config.toml
n_head = 10
activation = "relu"
norm = "layernorm"
tie_embeddings = false
init = "normal"
init_std_o = 0.0257
optimizer = "soap_variant"
lr = 0.00633
lr_mult_o = 0.812
warmup_steps = 200
batch_tokens = 32768
steps = 4215
dataset = "wikipedia_en"
Each number is 128 + 32 x the weight over its row's rms, rounded and kept within 0 to 255. Layers, rows and columns count from 0. Numbers have three digits each. The size before them is the row's rms in percent of the matrix's.

# layer 6 attention query, 320x160, rms 0.143, rows 250-261, columns 0-159
101:164091115142165122077143089133103098138110132178080107130149055139180115161159137143214092082093112110115135090128110110117070115111088101136095108173105223111170129090092140154118095153121077120123107051146127160137138132118125115188172105169143146062150146175061164098104129157115100141150138119169117082063109199133150135125153178104076100113108174103080146071117100089176169135115124120121108121127128168154137137108159102116146092121088138072133164156178171168122105105104126
094:111132123173082130135113165114123116063162119164087104113206124055125146133144135207168166081103167125124135113114146141170170057148141141156098178153120171124144068139183100141162160103139076101101104210177118189153142147132186145124164121099130131154134120098107103153150095088084141133182095172104199131096110120173139082136095142134058193153103118120148090128158143124099123118093150084103116111094141148080107169150113121095068150138095108094117169096085154174139149119149144
094:096107055087129166163135146138140182174143085159077096093137128113094122136163186111106167176118074119176097119125147137112157143140152112153138179133145131134144132114077152148113157135123127154127142104118137142098135131117138121121129118158089206141130131200094113107192179131066102069120157110124146052148137130117147100165114145128115031135115204121141154086131130149215102140117164099131110173116086194129141138089142114147089137125185062178142189161157083120140152083076125
100:112152165091129095121056100101143196092100081112143164095167156171114105099084126088167128143125144029104145054095166081164185165109146128120138225099101134170131128096135161087140144135142133073130145117131131149111131122086132177117170153135070121107115130053140131114162120118146130138070137062154141109129115079113117166081097135098110073164153145107102164165167161149145149118153111101110148128145138168151138146172210132119127156167099126193106172122115101132084124147156178
094:127138166120141172163132105129150166131141087122099111113131161109149080119099191128097083157126131148109117116114122082060098183078144135153088146076075161121154115161128079164114049121137153133126099129155101098181154148184104153154046202106107071107137126118129143185158146145183082134126156144125102104167103114118155107120110167062142169160122083142079167082170097168089134103129143121115132161156087093116084108109179160161171136093151170078157197065161135119156127154142161
102:108113141080131103062132162120202086153134181136144119130115119168157131183157124098119134124127169045076134195165128044133143125108173109111123087082116108144083138140124137139120130123142112144142107103070132142106168126134163145136156128117106155130084100067108051135077170119141143140175128115156103093132182185069119110071153125101140148188163118103145083102163122110111082052069140082143151129117078143113187180118151137118074114088117099106119121054143137180138095131155119
093:193110122170159158161131134134139160165144136148174156128102161180128118127141158064193126097167052115092150155160095159106164199173162103103119104159142122141110116175122093144154181143109172140053114195119117148190052112127112112159120098141129188076123136089100162057111133139116103102124130145168137174118102142173119122122168129119191106103157090149095121100182172150084199144121130106173140190143137105071153074148125122135165136090129126167125150135132165107082106098126146
078:118109129157131125156100104092096156179136115105079157151166121146116149119162065152143134106140122113157083154140119179124109124190118125139149146123147170108136066053208059124147165156156051133153134139070119132130104084242113175089159086089146158167094093120124069113148150065136198134138117098174095127149154112088120069096151155132086079149185191120098106135120115140170090148123109091171114156107075104147135119100136129116143118163092158134121170072147150115131131115114120
080:109100130137106118165156160158095159113162208105111190141120128172117146109071130084134132124159095172093157104139132149101135143153130134158110091135144144128089108168093146093180174107106167121111126137079104117158107130066099160164132074114122117090175155188074133055118121138200131117138201149173121106129165170104143112104132143127195196115079101119137118095160181134098119150146100166120065204179140099123123102106157079198154105126169134172163071128138149134076157109125159
078:120154142162153155122177160095127151141123103153138153110148167119145142135136123160123193068163096123180171130123031105120095150157186169100157166126138144088130099109173119188116168075110132079109083116088103164138083153161084133156097081143172194087120138076101130064160083140195123132185135107175122092069102167180108147120152147097155097113114129092139134091081153140139133110100150125085123172175079113058124126138156176158117161079106128134148168110164138172096155107142145
083:133047141138073131111155114131135112111154176110117171140100180175131047144089130088108100122049133150120161126150162148137194173143136156078121102112119152127138168150136143116100104192082161134088165162183141090113126130174130145086151091136095082131120165118059097067115114119114148156111133132103152197139170140154159133081099124126104126062109120170140156144181193165091143128080132137148100117117216096140089067077134147127173114162099152178166150145105130103095127130165139
076:109123140125066154124205120148127186099132147166127159151130192143135150130131178086091064131113104139126072092138072161111169133169154156092049053144143089103096164155124096126149173123062175104107164191156079105174127139131107158064165089143148107104132068124096135065175118121144169121137109144165154146110128107157135133122135115099179144084108171104148075134097137148127137049113125136100070093156144114080113145126143116097139116122142108073173095125099119111065119090167152
# layer 6 attention key, 320x160, rms 0.142, rows 250-261, columns 0-159
093:114125125154040156074114119122152088123134162177103142156118089198127115124194164098090086125097076068095120178132083081152052156078147097094165110056068169122111090109163122141138172140166151125131116173141109109125126146072114167196144136167178135132167155123143126086116174145057153142105139121180112126114131122087145106130134088112161130123148135161136132125135108175159132108129124125099118142179128124169127131066122102112177131158145122129158139034074129056144094120095146
089:147181062117138161194126115132075170145148155160179100100136167155180104124097056127119193123071090135146125112060147149097141126150123111135182175153121200139088116159117113110139104203150145116157089110139177127216107055186124096132130133146169172138194141078180154121110181112111135105091092166083097081114102125132122094108118170125109127098075174168186142146132092155170102136120121139134145126126157155141135094165099090114129114148123108078115072140132127125092097122153115
098:158122072085113104103140174153125180071105126137142146118115069137070154115125166136136143139111147111146134131141192065137076165131131156125138145149124130083105118163078156215143159157139127134151132173174124170074123085083123147106198195153139163118112085102141080123174122149137116133169131139113092164152085161171120122101136046079122132135122089113146118060109149149166113097108100142093149121088173205145153164088202099145156181102143116178128140116091187115151085096104148
097:166083104101097129115094112123091139151147076116161123154156150169085143117168126077089150154125140129097155177128065183034116112081104111130123127141089136137098139138104128132233142161134188119131131098036098098099118158114124120095087148089142125121167151157150119128155168132103146085151145113135150120135194129140130170135117109178145179152109100159129124165157137096140092090158177118148110107155093133077132066200129120125129174197110101154119123139130059164199178187150109
095:146177146132099134108101190130153134134102121097127119066151127090109161148042145107101079120184164174119121141142134175141091173102172104124143061094136119127195116136146120129138013150185159197141154142116121127153137129179137093097136172114108070137121081142105143129185099122168202120141155109129146152105115084120158153106128123177129138101084144116085116137162127081105116075173083160056121086120137124128115088104151163134177140148140176113105120133106085062144115081178147
095:163131103086086105177128055122156194194171183163135125134155116115210161110130120129090120155165077131095099080128079096155099110135138093178152117084115141145092127165155135151104130129160187100159125100084176109125201128139103150184112103101108124177118162096118133140121089170116096152104133131177150054120198127113126085058172100082140202176143135113179057130125108136104101117054136103130114141116129121104148111128120172154098079109163124106131128119127165109149137140105167
079:108099156142129080117100157083167122156140153086150056184174151111115182098091133113144144149042163111117151140112123165171136166107178152112138109120119184114141155098070122104164132142177131158163180152118127132135139108107117167098168196102161105165148126141119165105166058176104160107119150154127187109101124142089102136181177132097084170129112133068172134155154080124177095147080129116130180125151117124155153189108137101157099174109185180159141104103123106193074103136084087
089:119043149117157130128104122120171075204147122152141095083141157103120126129130108110110133147170134174113100142136080066102120165121123100108125100074122091167093145140117215099093145122144199132164207148089134151102121134077149143156173166136090124142187134098129200159165093197131185053112128161157175108105126083154094136145128136118121159113152112174196146174145153076104132149091142134094198126131089069127125167084125087117140115136144103133123131095150108086131088146097126
080:235136125153118075088115126102199180113126133102155142134122172064100228136120097127115147153104155168118118126135171108124154144096179154144131062114075157151125161098132139129157136136103157130101137128142185124133170104106164135133110162116104137158125143130132081147220118117117110094154185118129136162140086154082131103158078113089131127116096133114149111147089056158107090111096116120153136090109114128169116080092122119186106180102167142191151076121094084141051069158118094
080:150093170138114144096090124099182127125140107113139087100163122153141098121094183131113177169157112157095167128188193152125112100134155151105098099102095132114101097130133159112170143150191122158191126149085108078125107130066098120099120110101086190105158147152156147162140150092106134106184080092133101137117186137137152117062130111184082110171103060194217158085160154086131086112124100122174162124160168132094127096129090173126132069102099150076141138112120138075111143138066160
092:117110184080112112168095159086157140066114099085124124146071184135138155133147060123089139075041154108124139099137133132139142142135140123178157111118130139145156133118131067142125136141132189075094137115094184168180123114143163101157178109159156096137104125111093145121199122112105089140149202118120187150163161148084090107175049150092132160061130108095114068088164101121097096150164117087103143142133145166151090156110097113167093191173097094171146080141095129137095123124129133
079:141142162094182171127051171123213162135166163115154134125114153078154174129135090191157162121133175162094087128112137161095169160189136083168105094100084182152123141141133181120134194144142134114098103120086181140134149090125129139117109113114142124119129124186130180128176101116092129178073164118122107161165123128212140134109089124139171187120079093154198125138128086119139120161160121126128145092101162072154117084087136107172164151145093127123107102138093064150173144183102140
# layer 6 attention value, 320x160, rms 0.175, rows 224-255, columns 0-159
126:087111127190178119137169170113122183131110102183180116131082126173113160084124139120162163096128128184158119140110151140136120125142106134181123174156161074174097150140148079154040108164085103120113178113128103076142149092130084154125116130162144167121134119141170178146117189088144200094124111096136138125091183134172110101135081189099150160124155110124069059127105145079078148113104166156110091101178104105160094122156134148126173166133155122155086165160071164091111149189127109
113:122134114143126108149161140100089132112169129149203171089109125090130077122138098142165111084076111157178105072130106042115138158147123166118085133139158142105095097165128149105129172165159158099141095186113136141110162136112081029106072128127079115122168151169151099132171186073160126113130114128077174068121131108163142106167129176107145146122215140173140102131187129170147132149145116084130111176087123109169130123135164132223123155167126138124131167156187094168164126130132136
131:141077161157124145129144091107145103186072145147146172145146119126092161109103138124083123174102116154189058164171095138155161098122053096156124118162143126159146118096134076143156090113122038211134138090104075046130090126154111166114115155154143076128100119159119087146111140176037158098146172130099152089157149098132103148119076164119186163092120115108107146137131117146140103098112178194145119078146088131115128108132071111050107146139139101162114130110136132106095129087157116
113:160119091119120112114129150155151060110098152155107092123139134141191071149151052094131171140099144135103182112136111132072156145066167165105202107083095079114137118099151150117086136138114136128106101124155105159144101143120161124185148111185126125093054128158103118180161184135146114143114151141068108200108056142106113143107209102088122115170139122138123106127115124116094153168115175163152141151103157166147108129084217167145138062107114135076136121083130199175126152108138127
113:155143156128118126128167073096085127111165095146152177145111029149161106105138122121106153083153121159073115077138129115101092118177124158165123152124127103125138127139100161068146083187135119159120138115160119183093153195127108155131120135072142189194145148097161157189097111168169120080108136150126143090132113075180174056074121130164159098124140124144094166179053197111127114142109113134154095072107102070195138104150130105126143093192132093170142125106136144118117151095134147
106:119059114095108070189134157118196115132102145099097160089138078101108183066204116139205061095159083124143138125154157120094177153134121112113112171140120109147152070145113076161055094110077135079153105145092161144120122102133106124130101088096116088092094168151075193132112124115114124120138056104120117128130133123170068141101156116074150140105140117139100131137099111140159078135108196164098133144103098105162124061125173132136173135099138173142127096129186087130129111164167127
126:141169125144190149128156194147126147159080130145123065067104065124179109124076096092136121126116147158065130101121147119188125084147116220131137120161152127131167141090050106176098121092216134125144154123186132086129126107154097095123153126134121102150176175086161078136155099140121141091045098166164124146150135133102102097052164127095101149102164120128122131105188109125113140159108098150145146104164215122116131141162124164123162117131119144092139129154073123137100135072149160
108:133141167181151084114133104090092140131127109112129137160160099140158187141095106103158083136061160079167113153054112084179160157091102138138139079150139065136093164131136121086139140193123092143182151113150084142106129165107155088101128084118113182177166150099110121093173138151145122125100124074117119093168137142163124114093134122123103164197109104111094092095190129167163120108064147159099178152050174087110130203157111128113101145141075118120120131067109144133094059154143094
120:104121068144151011152152108159099145155144106142102134081127105165108130125154145115099116093128139169082149147120135096127090116119170137131080110180121146106112178130115144138173049097112149090118137137168140109159097155138172114121179159142105137090130170091176114174085178145175106176157135050103126089114103086087109128073161071140125126146140149109111157122129140073079106153122096068120119104169127131202220134111126142141075158093110150104108165121184164166157164140089150
131:062129152102124158106146155177132099119155101129104122206155097114166150123154186133104117135121116123080103146065072122113172118133114116111143140066160131174159112168088116134115144155092083095151082099080152152159118147071102184087098144151111069121164129107126065089140108104140221165145116140191077131176126117099134120158129146120118156101107142072072101123144062123137095096188170174151129094098135106125093102127119091114078181214120137096169145135160161133115117089090141
113:149155140098089133148154117076092117137054173142111099158132104162135198117117155092163115150113145090088126085095122190120130109119103088158107148180094155157155188126127130153087110088100081136095153099092202165145167154129088137137126135194165060134138168151120145125125064084158178135106116146167094085158106140151137128148128129118175175141165067082136071122128132117170164153198106163146059105164123139118095129128102122094142093134115111079074084154138140183156116154207132
120:095164175167184177060105100132123113076133179164157129113119166109140148093067127167166157144139161171125076146099140144130177119149107152159097129086112120126070140145120158132133025168079153135093134128049107139131093143086095154084087128147181128152143159142092154137126067104153188149146085137151135073146165084101131046098121162088165120118134163115085166154148171128125109102101142110114181147138144136150101160140093103112118154115125137103118089088201096110124142062090105
128:146183162187098125107130202107168140112149107101161121109130119181066221103134150175111070081076144138095144131168150139132173126142162120126105140184076134159146144136155094101124126156070083102135160077120132096129107140156130146172142146111139126194167150109098103053065107101145147154119193155122162125084082171101123134127135161131100136140112139143131118130083057136143131184087109172040196137096135146144135156118139107136099156092105118083115178123130176139112093077124159
124:142138057084141100141129181143110155150140114128098177143109081132112097112175150133137116092152145151107086100144115105117129169136101191138116138078075105104123117072108152123059104097143142103121099157170155114163101107117103121158134150110122166124071072090133147099133121097220165138130109213121082150130167154188165148091110060204146092096175200176173171144107095121119135177120108084109124135181133147123107105136147148172189115092152122070195126121115106105122110133083130
117:131084098135132076100101126197130118124113105107126119209128086129196108182172139128184199132155084148174103177073101150117070110103117129129108186150123131172121151150117132158087155153118103069165178153089134148174150205106108148173192117178125124156089142130093080134125138104129107139138139098129109162097158093104145100104101144122076152112135116110085208118120127108172099162177097144170142130129151113115076083084117118128147055128109203086140138117160119108100161129108179
103:136195137141173120117164145244147119131106116154071112114140115137132112088151140159126177120139131157080139202143150114151078095115128181151069103213125109131062099144159180115106137179222137148113155122146073166128080104108162092118129173110160126090120172120136189162118130096177114141153118127154077160127081171116167151110150094095153148129151099181155107102136139116123132160141098118202094130132129124104133114155122060183098138170081099147114161121153139129137132167100166
124:116131090198151115104124083214130128138146068127181113115152124182093178155129169161169133169157133142132161175188118109058136094114083140126106165176096101145116193130144060060087066071136064152133176111169157138159095105160101120088146154118140163121101145125121099120165128102118078132116175191110118109138121175128121100154088151124158165129080063108125172108142142134134141101106106154147179100182160111112157152140097083162095130114119135132091056183129122150118129117120091
132:153118119166181161125090128085101109047186153105116150114081124105076079062144157122134219097079140170125067098107147120133158145153106113096123127130153143148177157158107151149165157104143090091167086139184141141069103106128111096108114109161096084101133143128097126144153117108082084140189156184129132156112090156145124141117095106158176062137193135111116116079116174175136114169145125095189154134120113151178118151107085152119110141141124174127207123072112098184141086128128090
130:156117094157085096157103210134138077117108117158130158151126142114105112114155107075145091151150137102147092155107105117139087083084115118167129097126114117114105148147102126105084102096116154156157144119127118180126122047159171133134062160103127146145115090085162194189124145138156089099125127054171135177128097104211129129171113136148111125171113142100129102125046137132118155129122129086087166099188155103075137111144094135121153109193115159132216179071139087114076185117115178
108:114164172071074113129120124110201153117098116135163131133152162100194093140059133131196100135177101099087175182155111161135146167071142110175149131114147116130091093065184148096097133106150153094132128084139144164168134128134135099097137165164175158108187149142162097131118081109129115099144122158072140147119122175099108107130122090104136097128111119107172063141112152107168121115139152173192150094076126114124125119191102082086105076135123018126082096131103139159124169145141176
111:068115115111127124125137189139138110124085104106131073104061097130143059113120051121101152113084126100113112108123137071169188102168105141165161158120068199082101148106088112127148137149134120128136137115163144134198149097188099082155128069126149161150080093090156109087180175114072114112046128140136098087153059160126142096100147145110143172165135152152098149125104088118175123163099131133154118099142115054124167102169073156123128122163131116129141125126168102105126189072155140
112:143139117115105071124196160125148133116091123121173166065093166163135134194123084116104145141117187146105105086151118175135104184106139079127134140133113153102102154083130073140138074106158139138115118094144160101136112166043137130145134135055181132158184105200120097137131163083106179117155135156092096103151084088103123178128122081126089124169109181136109113107124128084127084093119118101140120183170075097145112124173181140061108193122194105157155120172099091127158120165136104
116:115147125144148124155129125105114093136087138066102194121140156162102176097124144119110173184099162121136142127101115178126195191118130175108068127116164091150099093176176140130098145113132150113130099130057126156091147137198045130092109155135105143139108123143083146085093136142136103069139148068148165148160172128103123084111134148141123112093119064141111101098149108094190118069136116143113088083109104114096103169124109145125135111143127068138108224191161126050100185157135167
115:148092126220124132109119178112092118116106233167119208116136129126124122112124137173092153109117118139181106134141113144164099158139106144115187073091131113100187129127150144111127106124114180166136125120120122120183147101126117097084140119171163176150139117150173138121096123136139123146147116089141136119142163150235073135113118123104100152124127098143092121091145171122101116122114081165043064104144107110145162167096149119146122169165168103112133174128103144091099161211055051
127:117139152158144175150131127121167097056166175078082084194053134202133179144150094186116059087125100099095117120093084127123102124138119130110165147149175132156123152161079150143144140125094132140120139064100164144169105090131128176130128154077097130153176184152126138128101180087148120159057133122085063118130177104071149102153109142124114108106102156184058110087107214107128130136142131157148155115070090114094131106132149159115120138100092128109128105135115166109141100183169121
127:199191145150116159096112109167128081176155126106068127119141081135119157148108105139139115123138118075129123129160110080101085150174078155173074117137105157096146111150106133109255121156159079129118167096145170162146109121107163126102156175068121136170090134129067132131131162174116136085091163125125148105115092137101128123196153172084108104057138094153151155109107125143173124109080152174174167124113148143134130121127138173118136119143059055102107083127160172156130079137125082
117:136115137084121151144140096144157081144149120151171122118198150093138161075062186145149141152185082137148105108074126189155187137073156174173064098154113113154136142155126117182139186132162070144105088050131123092118147144204073146094143108119141124149159175110127117123106045133120146160125170154134220135126189128145138137109134129099116153101103158058181107178117108085096135097128128099108083133124121145131088124163115067114144120128116144110120121159164089118143120117076158
112:131116115130119092078120159162115055118135155157101123129081088142123136147163131108076136124110126108053105056136118096099108156147140126073101123113079184165120106140140122197165143086153118146168167185140177157105071134114109134151140141106104135116145168131139088142116158106132094144108146103157131137066079165139147109161155139149139093121170127114087196134094111148093218165208139118131159184092146099070105085102174145107114126149069131127167067196106074094178143122172123
139:223148179157137153068147092139133089050120129114120144159142117126104077151148210154140182097159102090174135152175091110128135135191152126131131151134089168156136108136140127162145142157124136112128169130136117170135078164106158158114120119078174086047067140138089055074184171119099184105127125125128161218095154098101113143122146134106099110110073103115088161107143138137145114152140184169147145150124086116157157170130152118148075079090117063128175131095126127120124108135109133
113:130126116138122088182120141084111110216140116150165124113140155098161123131087161107139094119076141141114079169137106169064141127158118133119170178120092211124123117133121105027123158085150141177106085068135103077124130133144113103077118101202130100130100085116148145102118134141119125073160107082154116179121133144106141181159079136060149113165081125105146125122188110096147159191084114096123160126092119163083186163189102097146112124110119086126094123165095151156127133159153062
122:118149143109139134047058159101123128055132092166111147109148113137137145177059146102130127204089118070101114064141118096179149135209129086091128176129093145090145150093107115176136121146130095129103116150121131173131138149144089194113120105104095087127166169146166156110177117118118146163148135136135045165122146116095143041096104082093186100139120076098088092110125107155134090120145158120205150151084154163115117145157118126156133114120080123132102087140156210137128104110142114
129:153161151162129125102125100106193104201053151162164125089108119147141120084110089128097154151179125146128096088147170123171145067140143124070189131140158024078134156167079114155114098120118126049081149198137175136147141113106153128120131117135057095167103160111141096112122139161150140056171107104132099133142061089058126110122102118127135156159148120154132079165145185168078080115111129097118089114140127126141085127115107124120120143115122084152123141092145140168075164165099094
# layer 6 attention output (transposed), 320x160, rms 0.132, rows 224-255, columns 0-159
123:125117126090128123117180139137142173119174144146121172094168153131094175124162136231109099107164089158103042164103086095146127124142122084107101104173159102172118137167081124192062084131115100122085113105138099137087110126100098075181086120174113115127107115124111223111135152159103146211130079173121138117152133112189121116146149210107143154135132100084144150107063128060166124161108180153129137143155147117134112115097102132094128138140175113146063150155111104134123150140146155
107:089159132106110135178121140145143168118193128086135193095144144095167112110120091102101082123155160178125104108100055127093123145084119137132099173180089136146109115179116106148159127138088112114159107142116094167093125140134115070082194138034136150126162128103165199121142129149128081145137124137108147096134147130163131094142159138193163106070182063163104078139123091149099150127120127070196093135112180096106101088067182089157114153163104138121163129121085153128212120105135120
131:142101093142145151061140104097144112161076155131137122087151133148167143115181128104132094137089102121140129173122099163156120136158164110166129059121176085144148195108062128138112089094147135140084113131200118095149064182114111115154100063100112149131027107219137113144118159132081138074150125136143142110123139141126137152158159104185116086163075210114182162140093118097130133133149124087104065118140130091156144127157052113074108141128120117155107114161107092128116088079095120
110:109144204143163091122096142084139109096093118186131133221103118141071078111102121077104101177151185099095140105173068116110094154168143147104170083084132146133091163112148102114129082151096084135152074140129121109085132085144141113104082154175137088101123160105074141140127142144102171145130109117212213128159126116097066198126201124124148099141130083121068111133125116183115103101138097180091160143120096152118138148131117121170112167154108177134146145150137147105147177117160109
114:111170164121148147064139161152146178113158117050111124143085091132090153135134151111116210100153177139129127090145113114078162099163062129174064105091159155155182130098148148150115098165100130150112159152116143176116116158138116091131111109159131161139098132126150178118167068172191121064127120198120086103153133118135119046117127085123196158174142150088074170163145112165120110160145146187133130177143196103186115111088130164149111123167084106138114161115112153113115089120146161
106:160120144166071146172132123125142197157132149089105099146128134126141132128093120110121107133153127163126105084101147160154153116111129119084098195086132151124162139120136100178116134103115155092052094134162148069050080075162158111153134115122094107134171120197139141127146238142107172099105106173116188086153180175152138125138142178102092119170162181185142102162147118107140130133090174155105124164097203174112126126153126156129172189111177063137133081165120161129138140132154099
123:169159152127141119121180124132090137136055074119170112094098104127145157120115145135100097198092122123081116162082130108125143047117132214096106131159113092197093140072095122136090098116123104110146058179134139127089184131105088132146161158145084224140164180126113160086194168125114164109110082071118127133101145155160130119111175127152163158098172127064130180135178170124092127095138123129131121072110141091083121145140143114148104080133106149167101159162134105120101146138133182
113:107096179134151152095173081096106102087141123156159116123124103119142139084105109186085086128100152114170155106088126115155148079094134122128131060110102138104133142111126149097108154186105118151134240129139141110090169147141101059174132126088156155125161114173103159093120174131104133124182170101135173164071106134167153144115161148151107097080123072088092083078144112121186148069130094171161174123140169162101160116110135027163105118160108099151138152179136140136149074125106079
119:052141138085103100154156136160107192118119130113158122153132089090083175096139087132075092151126203174135109157152175088098148095131082133080131085136165102175092133181185082118158123107132118157156171091106129162072112072162149143107170155146094146165087147064137120160095075098148110150128157138096145131134118133082138110136080094067147105057142125119173172177113076121100100123126156182149122141131101141140124230123126106130132100142170140140125124118152094135131066115063150
131:111109205111146145170123172114109103134104212151101153132133145085166126154090115175114166119120084158156128122116095158132118154162158140115108193111137095125197093132180119131170137142137125074154067101153138124138167183109098186170144123087077152171122119155135051121187144135079135139157135158071141154048094100120133134167127120186094057116133156122084140112186093146092123190112119086111125144154156120103132108107125165142049124100108135106118069101099124071152108088159130
117:165117140124132122152137135115086135144102162163143056208173128156149125127106160127161180130165087178134107118149159106157151111136154136141145059141196126133111147144092091189083108111117185104052097151140150119104140159142075129198128127105157119136091109091126159125149108127093070071130103174171109147145097104116129066126111115174074101110170161111161133072159143075113141119138151155098103136107135137026161123141060105108096137067088107112123093118054178108100108143142097
121:193082145091138121104132128158097143085197170121090150136109080156141079124125119128135127081132123181150111090146109130143132094174112135179082111149093118150120081112137068124136149136134168171121073151118158109141150150136144188081145143109125163172143103141188128110184134145145154103140165160106109195114126116121107135139148185170126129147121206097079128080017120140104145161195059100165135155176119141105128126165117145168164078082167138093070140097136162150144102074079145
123:047118156158109130097175090153105075168161109188066163150149110149118201105172128160156153095154140105181110142145124146113145113135188117114138179096151100055081115047154117105150108103116100119150148119124131124091135085129110114157146122148178146248106158155051125112164160064154126144098157098162107101102104157143090131145142140140071141124126131154206149068108127134107169115102149151111094126121169144146143091112080137133158130104090098122107088155137145099163116089089158
129:103137132122126069164087063119091175079125112053117159115145196147084125135102156101116164176149178127056112137151103107071130153145085136143127189109119109130116132132147166118164128110141139099115083127085141096111212056090064101120126180124110116145162102070160126107100086107169125134109090110116091133163112175137124116077093131153135180124168192160122165127128160140119088148080134098139190162129120117127073136121173158156149128151136125160099177132133048137148144195096087
111:208163207111108132154138080091132144144082165181106126152148145123123090110084132072135085144123122202172098109114081104147087163114130125106080162103157131056236155108125084141105129135102172158153099106152140140150177147146097183107098149134085114113126148180110117102093097130111082090083098161148153162133131148078101155114131134079128120131170076119114164135105137095154131167106148143082110095125156139133127115125156103105171125164152097163109060145129089057075083106092175
101:120093173110139143112156078151112161104171115136157111125093090175134100120089171114095160153156145124133139119122175152094092148150164097061142082145161162095130134069159114099135058119132097112073143067087118097156121128096133120113141173077110066193135122092123132132133093114174103137085103107115160119132118089082147168123124119101176146118145067084105114150138098131021127158147108102104072125104160124082100174100144142199073099053098180134113118089146123099107082185095157
127:113111174126125159086156100050174047175167099139111078156201178177113131111124153191146081149126180102135101161086117123077138130176090123087133095187150095118107152149112124093117094100166144110104131104104089188175127121135132099100138105111133195127096141138083103110139148100162093119135160138069081180119180140104137112128124119080148156106170162093140153112070120089119129104100150149159105157114164083076107104201088091104148107064168118109145126165154141094088111121102099
126:077164122072128148089133145115124098116165106083067109150113120081115158072098175104131186126157198191120132123074108149103099135123195138141122126108134117187081160151173142109138131127051111125120128159115167105120134212075122132079096157143095111072175133134167126099094123171162171161145134098074124180152169138108171100123107142118179163112141110208149065098078141138146129133127101082153115124094135076128115127112136142086112181157081153131175072099108094120092171138121097
128:128148106130096151116104137123094168133181139173164081117149095070091093098108121084130182214182130124135124175156119144167101165064131116151114128127117097144108107148187135103124134155093156143113177088124140101100144077153109134145085152132096104149111131092098133127129103137106107060126089124105157094185131156163160144079117089077218085153106107066111133166114102092182102099068117163145188142158083188129167124111186109107105125102164059086172139122122103058110135118131152
114:138130191170142132140127164113142116126126127198128098136174151125185101095144141146193089141127140109150147085126156125136161144207109143103117135205126154103149132091135072065106086173167115091120134112085156095144089146086167108142108151116164117106144130138045122190187081060127161113104085122191091141130154123128118113167107088127134083192128130106091152173180099143105113110136130117103070107129128157109109099174151157079095099139088190195155158101115158124175152184102140
117:118152166175142127185118120191091156124184105131133135090083124134107091066095150129123113204184189101116115126134138113104173138146141150150166094105112176122150158132128145111076092092155141119175044175174118087150086124132117139097063068078144180144154176121124166140178208154109072126109081130114096134116121125136144187127083080159122144126147152063097175131111140158119155139116137128142134157187107104142165125071167150088077123171120120126090151193122123133088095101138142
110:088109063166131110103201163168149132147166104120151124132104113195121124120116074158123082102144147166119128165159154064098078127121161110190162154153057094103133170132136147161118185069148160156167123201099123100129131157146167131188142155113146163109143087089108116140100149085130162161133124145208139131093079113066115146114153091134096105133137165127106161156125085092170033115125146131090103115147115089151099161088125129174089140148171149170121195140075164126099103129136142
114:146119145180126167186116110174170179123086140111056134099164132171196129187135100094176167118146120123122167178120111176157094090061165157165121163167158158066098103127107128102148132189099140091095111164094142162142092155144086039082082081112142118105136094155122124137131123112094151107179144113114160104098152141159100120180123173114084147113138090061160142073125119121104119158155139161136096146113149174100155108186087109127065109134151118084090181098141085137138154165125124
115:096108096127121113123100067136108105145125121132133201104173135100130108122090124207111113140118076135125107138062114131118116123070087107160132120082126132135151118140124106123147120190072120111117177133092122154101110113066128113111152098097146103089130100101206163148116116157111108146166104111160123046133230158178100189151140070120111114063125119072120099088139034113130107120147054144140145155155049120120128138093106152093161100093153105147091096124075118156098138121084101
126:152128118126148146104142148142178063116133153161144160088143110129128143095128154142136130070171093096126125069095083059097169092090124124084169138155142173106170133121150160129067118193087101108148079110175146170077123159172156123170105182151107155090155162217096103152145095124127135121084148094125131060100109134072128073095113128087151093119157182166114111146058099121142138105112158114122166135131106180123129145119101181143108091088089102091061042137128163098123100115106129
118:135135119183147178095163120160119043100163056088102089141138127143153116134149090128120148167138127058097166139144109092148143126081081111093125056118111200100097195106124112119176146151117174156122094123130093109152160172144112112155124108094110182135138120172149120071148161139170100108083181130128110112107127140098121155174157096149158128144163102157109119156126110152110135083103149145168088148067152157161104122206105196142126106078034118092126097158129111149142042104137134
112:162085140097081133137095094154084107134129086125140107136115124162152124130138081050169147084145107103181133147096145124216177125113134158168105151155208147132097128138100161206175099120131141117126100105076112147132100133109130131115184147146108107169129094100100091092113104143113122178139147097116130178073153144159142057139114128118090204198057187135159112109171100114101120101161145077092071105120167116096159137132133086057115097141137106142054119101148125170150160107101128
107:171133077174128110071120134157076098121172146104122095157086149106114134121108126095108160127184179089069112130143041134118053133099159115137131130104097180139103101189106094183157109135154120090213129128156168106134142150142148126175143064105163131113130197127125080128147111131157140141096153150125148156148148180095145087091101096148131121122166090107124156102197123102181170090105128113089145159132139123149102158132150158209098060130124128132173110103170137040087159093121127
128:132106134105115160155133040091189059065059150150093138091061099158113080160159138090132115144141127128151101134138056100104126122132160156151193131124145140070181124135121141105098122166129113163121116114082139116102101219137122211135129098136147097095129146146156129099120177131127191147097176119173108150126141144149120158171155110126134112146114094188110171105132163130083150164132134108156092126120173119217132156169117217138133148109144148132175092161087163107141092133152101
115:108110131124174075127113128088164127185186137163149180142172158085165132133145113125111151127080135134142106218188136165142107117187068107142119127106070187157105167050157158065103111124182083089146135115121071091112072134116135116113118105157172152125135116063145124150089154122133121109127128099122117178136155195124139124154090160177153079126106100142156152118131168101106111138104077094162091081103081110076134165160149131151085172119139101141153177186111188172093131148133132
128:151098094166171165102095179070084119053117112118073093149084110182132164174051168127135144112122112100134099079105102154128037096152116125141181163103130168159144103095148119163086138140145097132111099155096149081096136158137119132079106146130110243145126149123090173098144138127110162138185156107160160157082093086109101078133096149150144109137117114126095139112113170148136152127150145065128142046105114140092089103100164159111097065106101146139146122146130157102089085111130087
128:171142115075125190133110141150148105138126110101107120191078130135083104139176114161045124101121081129080123159145179151191117134073135127127145160206149139159111118087122065085089136098118109111067123120173125080137136115119133134138140126203108161134126074123132205139137157119138161175142169107147165068173120105120159159131115063145138124094197109081124131093099104127104060119207111106142125115143141110156159114089103116128117122173061168166113102100137132122158048138115145